config = dict(
    head_dim=128,
    hidden_act='gelu',
    qk_norm=False,
    schedule='wsd',
    max_steps=10521,
    dataset='wikipedia_en',
)
Each number is 128 + 32 x the weight over its row's rms, rounded and kept within 0 to 255. Layers, rows and columns count from 0. The size above them is the row's rms in percent of the matrix's.

# layer 2 MLP up, 2560x640, rms 0.0252, rows 1740-1761, columns 0-159
size [101  87  97 111 104  96 102  98  93  98  92  97 100 100  98 100 101  98  97 100  95 103]
[[120 125 128  61 116 133 122 109 120 144 198 135 165 162  89 114  77 126 135 148 126 114 133  96 147 104 137 102 120 149 138 155 114 151 114 165 154 154 142 137 121 171 146 121 113 105 109 147 189 152  94 116  73 159 122 130 103 107 122 150 131 181 142 155 175 132 209 115 146 134  90 141  49 124  54 130 177 147 115  52 144 128 115  81 141 124 148 101  67 149 112 115 150  80  98 106  87  99 146 122 131 135 133 135 158 136 113  98 118 110 106 117 140 161 126 156  93 148 143 167 151 123 171 136 114 116 110 103 140 115 118 138 122 130 144 149 169 100 119 130 130 117 152  96  60  96 139 125 117  99 129 109 136 126 138 133 121 154 133 131]
 [201 105  84 135 123 127 133 157  66 136 160 124 133 150 188 111 159 100 115 156  79 164 107  96 152 110 123 122  92 131 127  73 170  86 126 111 116  78 121 103  89 162 132 126 155 148 111 102 158 152 116  88 134  87  98 117 115  79 120  93 118 140  83 134 187 124 123 126 112 197  79  98 179  98 150 122 140 150 133 165 138 122 136 113 173  75 125  82 135  72 171 113 205 119 129 114 122 114 180 183 103  94  63 180  94 161  60 130 175 112 166 145  60 228 172 143 141 175 117 175  62 160  72  91 106 105  90  67  81 165 185 155  78 106 131 158 134 137 129  79 118 149 104 165 110 120 145 150  63 111  87 169 129 164  44 124  25 115 111 114]
 [148 101 124 139  95 112 121 210  82 121  79 115 132 154  86  98 119 164 143 104 169  34 113 110 152 129  78 144 146 115 126 168 163  98 156 146 145  67 116 115 151 104 100 113 114  91  99 106 151 129 181 101 154 141 109 152 108  99 108 163  47 101 130  88 163 178 115 114 124 169 129  57 113 113 132 124  37 126  95  64 186 140 133 155  98 108 154 102 161 103 147 146 119 130 107 140 137 116 155  78 131 179 101  92 106 133 115  94 151 130 123  86 153 145 211 130 118  79 136 117 111  86 160 130  99 116 119 123 128 147  87  97 138  82  75 128 110  86 172 105 133 145 100  84 147 106 131 100 159 105 135 159  99 158 124 137  91 136  91 160]
 [ 64 110 179 126  83 146 156 135 171 129 108 158 119 172 142  92 186 157  69  75 152 175 118 102  99 186 143 151 175 110 158  87 149  66  88 102 143 169   7 141  56 108 130 140  81 116 151 138 181 104 137  93 103 143 155 125 174 141 151 134 112 154 194 113 132 160  98 136 108 157 119 130 186 168 106  97 163 111  90  77  88  88 126 172 135 139 144 103 130 110 130 115  91  90 133 103 117 136 126 204 140 106 135  91 102 131 112 109 148 121  91 129 170  76 192 149  94 161  71 119 214  77  88  93 162  63 107 201 160 158 144  93 117 115 115 165 122 180 165 104 137 158  75  86 126  94 130 106 178  66  25  86 109 145 152 155 128  90 108 150]
 [104 153 131 126 106 157 149 189 133 160 156 165 139 121 122 142 130 154  98 134 107 103 122  76 131  91 132 134 101 131 122  99 152  98 144 114 139 134 176 130 125 150 182 113 113  80 143 173 137 151  87 101 112 129  65 142 129 100 115 150  85 153  88 162 140 108 109 112 124 196 151  94 131 175 178 118 105 131  65 130 100  88 121 198 119 132 137 117  95 154 146 131  76 120 148 121 114 188  86 157  83 236 150  77 109 127  86 122 147 106 135  91 118 196 135 119 157 132  83 121 190 127 135 141 125  92 163 127 138  78 108 111  99 131 132 131 136 167 139 105 131 170 139  87 116 129 100 148 138  89 175  81  43 208 117 122  77 142 127 173]
 [168 157 164 131  61 129 142 142 132 149 191 161 104 105 115  75 192  75  72 134 115 114  93 129 106 148 141 119 117 213 137  66  92 156 122 182 132  77 127  85  85 113 150 177  79 210 121 184 110 107  93 107  89  69  81  83 172 162 119 121  92 120 133 167  94  99  89 201 143 112 141 149  69 160  54  53 151 124 131 170 125  89 100  73  78 111 148 162  90 104 139 192 124  75 133 127  43 125 127 100 115 159 102 154  60 141 119 138 165 129 134 202 119 179  86 135 145 135 121 121  97  88 129 145 106  80 123  67  72 183 104 144 150  97 116 132 114 141 135  76 133 122 138 139  94 178  65  53 108 128 136 128 132 146 139 138 113 180 124  97]
 [144 112 127 109 134 108 198  95  68  55 130 215 107 108 119  63 107  76 145 126 122 123 122 126 123 139 140 174 195 139 166 127 110  98 119 140 156 116 147 148 117 171 146 139 133 190 198  77 120  93 113 121 127  88 150 132 121 134 136 183 113 133 142 120 142 119 177  91  72 117 120 103 122 121  94 143  67 117 133 120  92 136 142  78  78 119 135 130 133 122 136 127 155 105 109 159  57 121 130 217  95 118  90 147 141 192 113 141  98 105 121 124 129 106 138 164 134 149 146 140  69  90 152 124 162 144 134 109  74 179 175  87 124 162 133 135 154  65  98  83  83 164 168 119 101 135 131 121 178 167  87 151 131 132 108 125 152 100  70 163]
 [ 97 181 159 108  74 138  73 152 149  97 156 141 115 151  65 142  72 135 110  81 163  95 129 107 151 135 129 162 142 120 139 160  96 115  71  94 125 106 109 149 164 162  68 123 101  98 115 172 201 132 145 126 106 107 119 146 129 152 155 191 122 125 128 112 203 154 116 156 113 106 134 182 181 106 121 155 148  93  68  91  94 163  88  63  36 103 138 136 104 157 188 132 165 125 105  96  90 147 196  65  58 201 133 142 124  87  76 139 128 173 122 110 151 127  98 163 126 127  85 136 131 158 154 109 150  87 168 154 169  94 148 138 147 157 166 118 179 120 140 126 117 189  71 129 134 187 138 146 117 161 135 120 158 183  99  81 162 100 118 109]
 [148 242 110 123  69 159 139 158  81 114 165 118 133  85 155 120  53 109 125 137  75 102 173 127 120 130  54 161 127 157 108 115 133 124 145  75 154  93  84 139  91 169 111  42 128 199  85 172 119 125 146 134 122 104 190 109 112  66 138 109  65 138 142 109 191 136 192 136 126 180 151 128 126 125 108 116  88 106 109 110 133  98 169 130 154  76 148  66 155 124  88 136 151 129 115  99 107 122 128 146 144 149 180 166  88 105 125 153 135 143 107  95 158 201 174 129  91 137  89 118 119 169  91 170  98 102 160  76  62  88 143  87 154 173 139  91  88 135 114 101 122 149 139 178 110 137 131 179  91 192  72 145  99 108  84 150 132 115 136 205]
 [143 132  92 121 131 192 127 104 156 118 139  91 153 191  74 116 151 103 138  99 101 179 155 119 127 142 151 145 142 108 132 120 123 162  62 156 116  66 103 127 106 145 130 120 171  93 157 116 105 108 154 102 144 138  88 133 176 117  93 124 168 166 168 144  64 124 131 138  92 151 157 177 197 156 144  95  79 114 137 101  77 103 127  97  87 152 186 109 160 119 143 157 107 116  97 141 112 178 140 132 136  95 131  84  92 132 105 173  98 162 120 134 162 121 144 161 132 193 195 186 128 140 106  93 181 107 133 126 149 129 119 105 161 185 138 148 135 125  98 103  97 113 115  98 188  99 191 148 162 136 155 143 128 133  99 129 171 154 145 122]
 [178 137 124 107  10 136 158 136 108 106  83 154 139 105  97 117 138 146 175 119 106 153 138 139 161 117 126 172 143 126 152 102 139 152 129 199 146  86 117  79 112 207 151  81 136 100 146 145 192 137  54 109  60 134 132 105 117 139 148 133 167 126 125 116 138 142 131 101 108 188 121 217 121 167 126 130 121 135 124 104 148 124  98  91  83  95 168 138 164 132 141 135 170 113  73 104 146 142 122 174 128 136 148 151 101 160 132 114 134 129 126 128  98 108 121 122 142 156 100 151 126 141  88 115 102 167  99  99  94 120 126 127 142 140 155 201  63  86  76  88 147 139 188 148  83 133 159 115  96 150 125 165 114 110  80 165 178 122  99  74]
 [134 123 150 120  69 175 139 196 124 154 140 155 133 135 138 151 142  71 141 163 115 103  71 164  96  88 102 186 104 162 156  89  85  85 106 106 158  61 181 118 133 122 113 165 167  98 120 170  90 114 106 144 149  65  60 116 168 131 127 124  91 168 156 107  84 132 107 111  90 117 140 139  80  91 119 156 119 122 138 168 146 143 126 118  93  85 109 151 163 185 116 211 164 101 103 125 130 176 146 153 136 129 187 103  64 150  67  87 150 135  85  81 133 163 137 130 144 103  82 140 153 166  73 142 119  92  85 146  84 177 125 144 154 167  88 180 115 102 136 143 115 132 135 115  89 150 115 129 112 165  83 174 114 135 109 118 121 148  92 146]
 [181 114 110 162  90 157 142 188 168 131 204 118 145 131 194 147 139 156  90 132  82 154  83 150 102 155 125 132 122 119 201 114 101 119  93 134 154  70 103  96 133 119 107 129  45  99 150 117 217 128  82 130 162 101 170 152 136  88 100 112 103 171 158 133 138 131 124  83  37 136 136 167  79  92 107  93  61 151 152 118 117 137  85 110 123 135 136 153 134 148  75  82 200 135 120 144  93  75 150 167  83 177 122 139 122 106 132  66  63 116 169 152 204 157 108 131 139 151 122 145  52  89  84 110  98 126  76  99 133 125 147 148 132  91 131  85 140 187 114 139 125 116 128 106  74 135 107 109 140 107 157 144 103 189 101 157  59  97 112 133]
 [113 195 157  75 161 161 120 109 108 106  93 122 183 111 174 102 131 132 161 193 188 144 190 165  54  95 123 103 118 139 193 135 143 146 132 178 104 135  76 160 130 148 111  44  97 120 174 150 125 182  73 137 152 131 122 153 136 117  86 147  87 141 101 140 176 136 156  89 121 168 192 150  92  84  88 173 146 132  83 114 126 123 121 150 131 134 126 124 136 129  99 123 200  98 121  93 131 167 141 150 145 119 157 160 148 108 153 125 152 106 120 139  50 130 163 224 138  95 117 126  80 127 147  71 170 160 177 183 139 127 171 101 151 111 132 134 146  80  94 129 100 173 148 165 119  99 162 141 147 122  80 178 111 127  91 172 126  97  70  87]
 [181 120 157  94 122  89 165 171  96 136  80 134 147 112 144 133 164 118  91 141  91 131  94 127 145 139 131 119 163 133 147 134 123 109 166 147 162 101 155 173  89 176 163 140  88 122 138 108 156 120 112 112 168 118 136 192 103 118 135 134 112 158 109 149 122  81 125 124  96 175 136 138 102 140 117 161 136 196 101 109 121 108 100  67 113  92 165 142 147 119 103 104 151 126 135 106 137 126  73 130 187 171 174 125 147 123 147 159 145  67 158 146 169  70 212 139 125 139 138 107 115 117 164 100 169 140  66 122 104 123 133 125  82 143 163 175  80 151 105 128 136 162 155 136 132 120 148  94 195 125 132  93 100  58 111 156 146 137  99 128]
 [ 94 148 120  97  81  54  99  75 172 196 168 124 100 141 150 159  83 106  98 130 140 154 122 111  81 168 122 137  99 187 126 119 111 116 169 116 121 101 182 141 115 147 141 102 126  86 122 168 167  74 154  96 119 179  95 143 122 125  73 136 179 143 184 201 120 118 110 127 102 143 115 111 126 106 172 172 109  88 132 153 176 109 127 103  61 191 118 174 109 132 103 146 135 116 160 151  65 139  78 133  84 101 157  97  43  72 112 134 168 100 151 132 122  93 162  93 150 204 105 137 154 144 118 154 128 136 164 126 143 171 140 147  85 163 142 122 162 204 209 122  98  92 118 152 133 162 142 196 153 107 152 154  98 233  81 136  76 129 103 136]
 [176 152  82  83 163 142 112 118 148 129 146 138 129 140 151 153 121 154  69  78 139 130 132  60  72 137 132  79  82 117 112 107  69 106  94 131 207 156 116  93 101 138 126 161 106 106 132 170 114 142 135 138 199 134  65 104 167 151 170 128 105 118 151 140 214 178  87 142 100 137 168  92 137  74 151 106 120  94  80 143  91 132 138 148 136 147 154 133 121 110 145 158 134  96 156 165 163 109 118 108 135 165 106  89 111 112  96 111 222 143 115 126 120  96 126 130 105 194 126 152 182  53  90 145  98 158  89 140 181  88  90 153  93  79 147 105 110 170 132 102  77 163 181  66  77 118 108 111 130  46 147 125 117 140 152 143  96 158 126 104]
 [139 122 159 145 116 154  92  85 132  69  69 169 143 114 159 130  95 138 193 164  96 125  92 104 153 142 134 161 161 140 152  70 135  95 180 134  77  97 143 161 103 125 133 168 189 102 201 138 139 183 139 115  63 136  95 104 101 142 143 135 167 149  99 114 134 106 157 122 125  91 130 136 166  67 130 124 195 145 123 156 161 116 106 176 135 151 129  87 134 158 173 136  84 134 190 164 115 157 138 139 117 123 117 157  93 102 122 141 132 110 129 125 116 137 151 160 115 131  75 124 135 120 106 116 114 113  81 104 140  91 187 116 102 203 164 122 106  91 184 121 187 109 119 124 114 133 107 155 144 125 110  72 131 108 181 131 153 172  55  88]
 [101 146 186  94  86 133 116 155 122  78 135 184 108 155 161 172  94 137 168 108 101 119 119 115 169  91 103 155 179 128 100 113 170 108 155 153  98 166 111 129 172  96 175 125 102  89 128  96 112 140 114 108 102 115 137 161  98 126 119 109 126  93 160 163 143 115 141 109 133 117 152  50 165 165 134 114 115 155 101  97  93 148 114 168 172 160 176  71 148 148 142 178 117  99 136  70  93 173 115 191 150 112 202 128 128 148 158 160  62 125 116 101 137 176 135  93  93  49 127 125 132 161 115 132 164  93 142 122  97 148  49 130  87 158 143 122  81 163 163  97  93 163 109 160 137  91 171 104 114 135 104 128 143  71  98 106 110 115 136 162]
 [134 151 167 122  69  78 110 119 123 134  84 118 124 125 173  70 165 139 144 119 113 129 170 143 129 141  89 137 135 191 116 137 104  38 156 187 182 164  45 101 129 150 202 118 121 150 148 115 192 129 113 125 111 108  75 139  91 172  66 210 164 127 112 114  93 108 115 111 161 107 166 101 185 160  56 123 132 171 107 117 128 195 101 178 132 109 143 104 139  93 164  99 142  81 169 163 101 153 118 146 128  97 185 143 123 154 125 102 118 133 113 132 118 125 119 146 152 126 210 154 184 130 159  96 102 141 116 129 137 112  65 139 149 124 130 129  99 169 151  79 100 134 120 206  68  83  84 112 171 141 120 104 125 107  89 133 174 100 156 172]
 [ 60 155  98  98  97 144 119 153 104 125  72 180 116 121 100  48 112 165 181 155 115  93  98 120 139 141 122 117 140 132 142  96 170 129 116 136 119  75 156 171  94  96 191 176 120 184 151 111 156 113 141 131 147  87 110  86 116 139 136 190 142 147 108 107 122 214 120 153 117 174 134 125  64 130 169 115 106 126 148 108  94 129 195 129 178 133 140 140  97 130  82 176  97 100 152 123  52  82  90 123 137 176 125  91 118 125 119  84 140 141 155  86 126  74 110 137  71 177  83 159 148  84 111 108 122 108 211 161 137 122  71 109 150 142 118 143 118 156  41 123 106 128  96 165  92 150  42 107 199  83 137 132 156  53 146 178 109 136 139 142]
 [129 158 173 142 116 152 114 175 170 171 120 151 152 183 141 145  99 122 131 151 110 107 113 167 110 150 121  74  79 150 122  92 156 102 169 114 180 144 147 110 133 165  78 103 158 112 231 102 117 115 180 197 119 159  85 147 134  81 139 127 123 175 130 115 106  82 102 145 109 157  85  87 119 147 151 166 192 115  97 129 124 139 140  58  98 130 162 108  66 131 160 173 196 120 113 136 112 168  92 115 121 135 118  68  85 155 121 129  98 161 162 101 146 170 156 125 122 137  90 215 125  85  94  60  95  82 122 132  92 117 133 172  89  89 108 157 147 182 118 112 157 180 163 123 105 180 129 150 223 139  97 169  74 159  84  95 107 158  86 139]]
# layer 2 MLP down (transposed), 2560x640, rms 0.0213, rows 1740-1760, columns 0-159
size [112  87  96 127  99  97 108  91  90  91  93  95 106  96 101 102 103  91  96  99  96]
[[ 84 128 134 115 158 111 165 122 169 123 141 144 166 123 111 137  53 177 157 152 113 120 101 152 156 139 166  67 113 137 103 126 110 132 101 168  94 101 114 116 135 130 126  64 115 152 120  86  90 104 152 128 182 143 145 106 140 101 140 103 151 113 128 170  99 144 161  98 137 113  25 140 159 154  94 121 154 145 129 103 103 169 117 129 100 141 151 144 111 158 129 123 116 126 113 129 139 158  78 151 164 127 124 160  91 142 136 102 148 147 141 114 164  93 108 142 108 149 143  82 126 152 154 129 131 147  55 117 161  97 157 184 109 151  92  83 138 135 160 156 132 113 174  86 149  84 100 123 177 149 101 125 104 139 106  66 102 130 152 122]
 [ 48 157 175 157 107  78 172 132  86 116 116 140 104 117 109 146 102  97 176 128 138 108 112 203 173 147 149 146 149 129 176 135  97 146 142 140 110 124 163 169 151  59 136 156 146 136 122 118 116 129 122 138  94 108 123 167 147 129 100 139 149 146 218 187 116 113 130 141 139 118 132 134  87 137 122 184 146  99 127 110 138 151 113 153 120 149 123 189 144 123 113 109  59 134 126 132 109  81  55  97 156 145 164 130 169  82 155 129  62 135 112 118 137 109 136  85 123 113 144 101 153 130 158 130 147 183 122 125 168 168  90 127 134 171  95 105 118 149 167  77 115  84 142 115 153 193 127  90 175 148 123  98 104 124 166 107 129 197 148  94]
 [ 87 117 180 127 134 189  78 163 130 146 150 115 100 170 161 173 176 101  89  95 129 114 120 138 110 136 111 146 164 127 126 129 174  99 158 113 138 150 117  95 176 146  79  93 130 118 172 144 129 145 151 101  99 118 122 129 117 143 162 122 133  90 171 111 136  78 121 107 163  92 147  99 159  95 102 172 174 124 132 161  57  88 151 153 119  86 125 145 116  51 127 182 125 106  86 171 171 116 133 131 165 113 143 184 157 133 109 147 132  93 132  87 182 153 145 143 132  80 141  88 129 110  84 172 116 108 128 104 146 136  56 122 105 101 125 157 119 145 183 100  88 109 147  61 141 111  92 113 113  55 175 117 148 181 168  92 191 121 163 191]
 [124  63 150 150 117 106 105 108 133 183 110 134 129  95 118 107 137 172  83 115 188 110  96  96 105  77 107  96 132 159  76  72 201  55 125  86 120  94  65 112 107 111  74 135 150 137 145 112 110 132 126 136 131 136 188 130 121 165 138 139 127 151 141 158 103  92  99 182 114  86 132 141  84 173 106 178 191 115 111  96 102  77 141 214 128 157 117 151 117 130  94 132 110  82 111 115 150 125 145 110 149 116  82 112  91  84 123 163 107 103 124 127 157 102 167 187  52  79 131  71 168 103 121  80  75  84  84 178 109  97 106 105 104 129 130 105 122 111 161 114 174 175 121 124 108 132 136  98 186 138  60  86 157  98 144 168 156  85 129 167]
 [118 111  91  79 137 141 103 127 110 165 139  85 117 150 182  92 185 145 128 174 169 125 126 107  73  78 140 150  76 157 185 160 136 136  76 112  74  44 126 120 103 124 170 107  79 136 164 104 114 140 149 175 112  53 175  77  91  88 125 154  99 110 164 112 173 113 152 146 160 166 100 101 112  59 159 125 153 120 122  96 163 165 152 154 145  90 147 139 187 127  73 170 135 137 180 140 172 113  81 168 118 117 114  99 104 174 144 100 141 148 152 133 185 164 137 123 166 143 161 165 136  87 172 146 194 126 122 147 144 103 149  99  82 166  90  74 118 139 151 160  78 132 177 133 165 109 141 106 145 108 176 120  97 107 119  84 187 108 145 162]
 [121 118 149  93 132 139 108 198  47 108 130 127 140 130 104 159 162 119 154 157 151 122 130  99 105 110 117 153 218 111 109 168 108 157  87 158 150 183 130 156 111 108 142  88 154 125 119 155 143 170 116 109  77 141 113 118 194 160 120  95 109  77 163 163 129 104 190 130 107  90 142  89  98 123 127  99  96  98 135 164  88 120 134 146 171 151 137 117 168 134 104 110  90 110 184 111 151 149 155 149  64 139  77 139 137 119 135 147 150 151  74 130 168 123 129 120 136 163 148  77 152 146 110 176 122 162 101 142 132 127 111 123 115 131 107  77 105 149 112 129 176 152 192 164 148 125 144 144 157  68 141  89 148 137 156 133 177 164 154 128]
 [161 113  84 139  87 175  59  91 144 143 116 145 161 102  95 186 176 137 105 105  87 117 161 107 141 115 165 130  87 106 179 155 114  99 115 119 145 106 107 118 165 124 150 177 168 132 147 134 158 120 145 122  85 191 131 139  82 117  89 147 176 118 146 130 176  54 137 184 144 148 131 101 104 112 135 169  80 117  90 125 133 152 112  80  94 154 114  56 142  99  92 103 138 125  93 112 149 106 165 152 156 114  58 135 180 161  87 138  57 135  96 127  99 135 149 131 161  96 137 125 132 113 176 107 165 120 126  80 134 132 157 154 104  62 110 121 129 101 112 172 182 117  88  47 110 131 128 114 168 192 186 166 178  70 172  96  64 145 128 196]
 [133 119 131 141 149 128 143 132 118 152 121 160 108 152  94 111 152 125 148 105 150 121 163 115 160 184 132  75 168  97 139 130 179 174 141 148  96 116 153 175  73 180 128 155  72 184 154 122 108 147  99 124  83 166 171 178 121 143 126 103 139 149 127 126 125 125  99 143 128 117 127 139 174 115 218 133 150  99 109 188 107 101 103 135 170 117  96 116 112 191 107 115 127 129 140 146 164 143  52 175 135 157 107  54  70 135 191  92 150 171 123 135 133 115 135 105 166  94 141 149 115 148 113  99 151 176 143 118 110 177 121 125  94  83 141 111 106 155  61 103 114 133 158 165 126 109 138 131 139 187 108 110 106 153 149 136 155 173 111 125]
 [ 67 167  97 134 123 150 108 150 163  78 164 104 147 137  98  88 149 132 130 161  60 237  77 188 161 104 177 159 108  94 150 130 103  91  62 107 159 148 151 118 135 117  78 191 191 125 124 117 116 163 132  99 143 104  97 138 110 129  74 114 137 159  94  94  71 125  86 118 119 117 137 100 145 162 200 188 103 121 122 110 111 120 165 115 158  80 140 102 106 122 145 176  87  99 152 112 150 110 139 183  99 131 145 101 155 143  88 134 167 152 141 118 186 114  66  95 138  81 152 136 122  82 165 115 125 144 162 207 136 114 131 124 107  93 141 174 128  95 145 130 106 108 168 115 133 119 130 106 131 119 126  90 140 125 162 134 111 114  74 101]
 [ 87 117 131 179 134 144 126 129 167 132 106  90  82 121 186 117 120 131 145 143 117 101 105 170 111  96 102  99  97 162 127 176  96  72 124 167 163 215  65 164 215 122 130 148 125 103 183 129 142 126 152  96 166  71  86 154 152 112 106 109 168 132 128 116 121 105 117 125 132  92  98 135  73 114 129 119  86 178 137 142 103 104 137  92 139 177 155  88  97 135 168 194 220 118 112 110 125  96 176 105 122 143 108 162  53 144 170 123  68  96 123  92 105 151 151 119  88 145 134  94 104 113 145 104  84  76 100 131 183 112 125 158 111 110 149 137 146 137  73  77 116  74 150 154 129 122 110  98 104 142 159 166 129 110 121  99 148 132 105 131]
 [120 115 112 106 136  97 139 122 145 172  85  63 138  50 180  91 106 119 137  72 112 143  54 123 163 114 151 132 119 167 154 142 163 104  57 174 128 101 114 114 117 160 116 145 160 122  88 138 191 117  97 106  74 118  98 149 123  71 155  91 197 105  66 146 107 123 119  41 108 135 140 152 164 100 155 177 122 113 131  79 168 101 112 150 123 167 132 182 165 188  67 119 123 149 163 155 111 120 161 109  90 118 140 119 160 136  67 108 128 134 109 162 120 122  88  92  80 153 143 130 166 158  75 111  97 165  75  70 104 181 130  96 208 165  62 152 144 135 170 142 141  91 133 107 119 109 115 143  70 105 131 101 114 135 127 168 110 152 167 133]
 [160  98 117 131 114 121 133 113 133 133 108 157 162 133 111 175 152 151 137 110 112 106 132 130  52 164  94 150 131 154 147 103 102 115 152 108 163 114 163 111 159 146  80 195 180 133 134 111 114  61 118 109 123 126 177 146 151 114 188 131 150 128 133  90 134 195 140  87 139  57 184 170 119 181 197  96 170 157 112  88 128 133 102 196 150 177 112 134 113 112 134  89  53 110 144 169 128 136  65 111 115 113  96 127 151 127 116 101  99 123 143 161 170 128 129  79 137 113 143 147 150 121 148 161 131 191 154 150  58  92 107 142 156 127  72 120  97  85  90 148 119  86 107 107 114 155 158 133 127 161  88  88 129 181 136 160 122 110 106 146]
 [130  94 167 153 121 126  93  92 164 136 109 140  84 134 127 155 147 138 160 140 122 110 145 146  70 125 134 158  41 110 116 143 115 110  99 105 188 186 117 133 108 112  89 121  94 163 148 131 146 112 133 131 141 105 117 121 149 186  66 107 142 121  80 116 140 117 101 137  95 136 170  83 134 121  88 102 107 179  93 154  94 139  95 130 143 143 128 125 140 172 178 128 121 135  48  90 119 143 144 117 133 151  93  81 141  60 119  73  91 150 102 102 196 177 100 130  92 129 102 133 113  95 156 155 173 196 114 183 169 157 142 128 115  58 132 139 111 132 137 155 116 132 144 158 172 179 171  92 178 116 156 138  88 113 147  64  80 141  92 153]
 [110 144 103 126 132 125 146 137 125 114 139 150 153 160 120 177 119  57  83 139 104 131 149  82 154 147 125 178 115 105 136 100 179  68  90 158 119 102 153 121 132 121 171 132 153  93 202 143 172  93 103  83 148 160 190 121 134  80 103  75 111 124 148  80 155 139 131 109 138 106 119 178  63 137  80 144 152 183 141  95  94 133 131 106 135  93 109 144  99 135 159 135 126 125 118 129 102 202 118 158 145 132 114 183 118 166 119 105 167 118 114 126 131 136 139 133 151 159 144 162 169 128 141 113 150  68  78 168 114  80  83 100 183 120 125 143  67 142 159 135 139  95 165 138 149  98  83 119 151 143 143 170 108 115 124 176 165 190 146 121]
 [136 133 125 118  88 126 101 143 165 153 142 148 110 156 117 124 144  91 181 142 153 104 151 164 179  71 134 121 156 139 192 171 152 137 120 168 115 144 161 136 122 120 163  98  78 153 149 110 179 107  95  95 168 225  95 184  95 163 167  80  77 168  20 149  47 110 149 211  97 134 139 126 157 107 167 128  92 155 126 166 106 121 158 128 139 132 112 128 178 152 138 157 122 116 111 154 152 120  69 122 130  87 103 133 159 116 137 127 126 145 134 154 113 133 102 162  58 121 134  77  91 139 119 168 147 116 154 201 185 136 122 142 156 138  75 104 161 167 121  74 131 168 129 132 161 172 103 105 120  81 114 176 170 137 180 113  59  82 133  76]
 [149  99 116 111 132  96  97  40 116 114  25 182 163 151 104 172 177 114  86 141 114 100  83 113 123 169  81 106 114 170  95  99 168 110 113 148  71 148  90 103 129  77  98 136 173 123 126 129 116 137  90 144 109  80 127 104  94 105 130 185 119 145  72 168  79 135 137 153 133  72 126 113 139 128 194 114 154  96  75 155 136 123  74 161 122 117 155 161 142 167 145 150 101 105  78 142 134 117 145  81 124 126 125 116 140 173 113 160  87  45 166 134 174 127  82 157  77 134 140 224 124 122 150  91 152  73 118 155 129  85 118 110 129 110  91 156 109  90 135  96 116  47 160 134 126 139 109 156 115 124 187 171 109 172 142 122 108  94 124 113]
 [122 158 141 127 145 112 141 127 137 101  81 196  80  89 233 117  90 141 127 121 192 109 172 102 122 117 117 167  87  70  96 108 124  69 163 114  72 116 202 156 151 150 137  93 162  63  75  71 169 105  85 124 168 115 106 158 140 134 151 109 166 130 151 172  84 126 104 130 101 115 101 129 162 189 139 108 143 157 150  87 122 136  82 187 123 140 124 113  92 122 127 137 138  94 238 159 141 120 102 119  75 159 126 119 138 145 142 116 134 159 105 208 165 155 123 156 162 140 138 120  88 120 173 125  98 101 122  97 122 146 133 204 175 125 126 121 140 106 145  79 159 114 113 144  66  80 142  96  87 102 173 152  99 145 176 159 136  82 104  73]
 [174 115  90  33 120  97 145  81 121 104 149 150 184 151  65 119 113  69 136 164 134  66 183 127 168 158 115 170 191 105  87 146 156 108 128 111 204 142 137 144 119 126  99 138 158 130  58 179 108  46 138  87 147 123 195 123 125  69 145 195 110 127 103 118  91 124  62 139 162 108  55 149 133 115  78 139 156  86 144 120 146 104 112 108  75 178 101 153  95  83 205 147 134 107 107 125 115 126 136 147 109 101  92 178 153 131 100 161 154 103 122 128 146  99 158 124  95  67 162 131 122 125  75 139 163 110 139  80 124 163  87 148  79 122  96 139 111 115 122 178 123  99 168 142 126 144  80 140 134 141 132 141  77  82 104 152 114 151 129 152]
 [165 152 107 145  98 129 151 131 143 116 143  81  58 173 103 106  91  79 182 142 139  91 176 116 151 128 140 132 155 132 130 145  75  84 177 183 106 158 121 117  87  97 146 121 146 102 147 189 100 140 157 115  87 144  64 130 185 104 171  93 136 124 147 158 154 119 121  88  72 162 121 147  86 138 153 127 108 149 135 129 157 131 115  77 125 130 169 134 185 119 117 129 130 121 157 106 170 113 132  77  99 185  84 129  84  81 171 141 146  95 136 108 185 151 169 143 183 132 129  66 147 160 132  59 166 136 101 140 114 123 163 107 145  91 176 163 153 111 182 136 138  60 210 148  87 177 123 130 101  91 138  95 130 145 130 110 124  77 132 124]
 [ 82 128 162 133 136 144 133 130 118  79 138 157 209 149 120 123 146 111 151 167 110 111 100 148 117  88 102 170 140 149 128 122  97 151 158 126 114 110 143 160 131 170 127 138 175 110 138 130 115 144  99  81  76  95 105 226 140 110 107  99 134  96 150 126 140 128 105 154 104  77 111 138 114 105 114 117 128  85 114 111  59  78 119 109 139 174 108 123 118  52 141  57 167 134 124  72 128  92 107 100 115 136 114 161 140 165 101  88 109 101 109 108  98 170 164 134 153  73 179 213 159 101 163 161  57 100 149 114 163 103 147 130 100 107 119 166  71 106 115 141 125  95  72 187 156 166 219  70 143 136 120 156  75 131 138  55 193  89 109 188]
 [161 113 128 148 162 158 152  73 114 170 136  92 127 129 173 171 161  43 138 139 132 132 108 124 100  81 140 108  92 112 141 157 131 116 104 168 107 102  84 133 113 137 138 124 133 176  73 117 148  76 136 136 150 152 147 162 108 116 162 150 141  83 128 128 135 124 102 147 135 111 195 148 160 106 139  82 178  47 143 173 165 168 160 140 164  62 162 114  94 168 131  98 205 133  96 123 142 118 105 110 140  75 122 152 141 193  90  97 112 139 121 163  72 148 135 129  44 131  76 168 144 174 114  95 106 131 109  88 136  70 205 150 102 144  67 124 102  81 106 147 173  93 111  47 165 155  52 152 137 101 167  91 160 108 113 162 161 143 132 117]]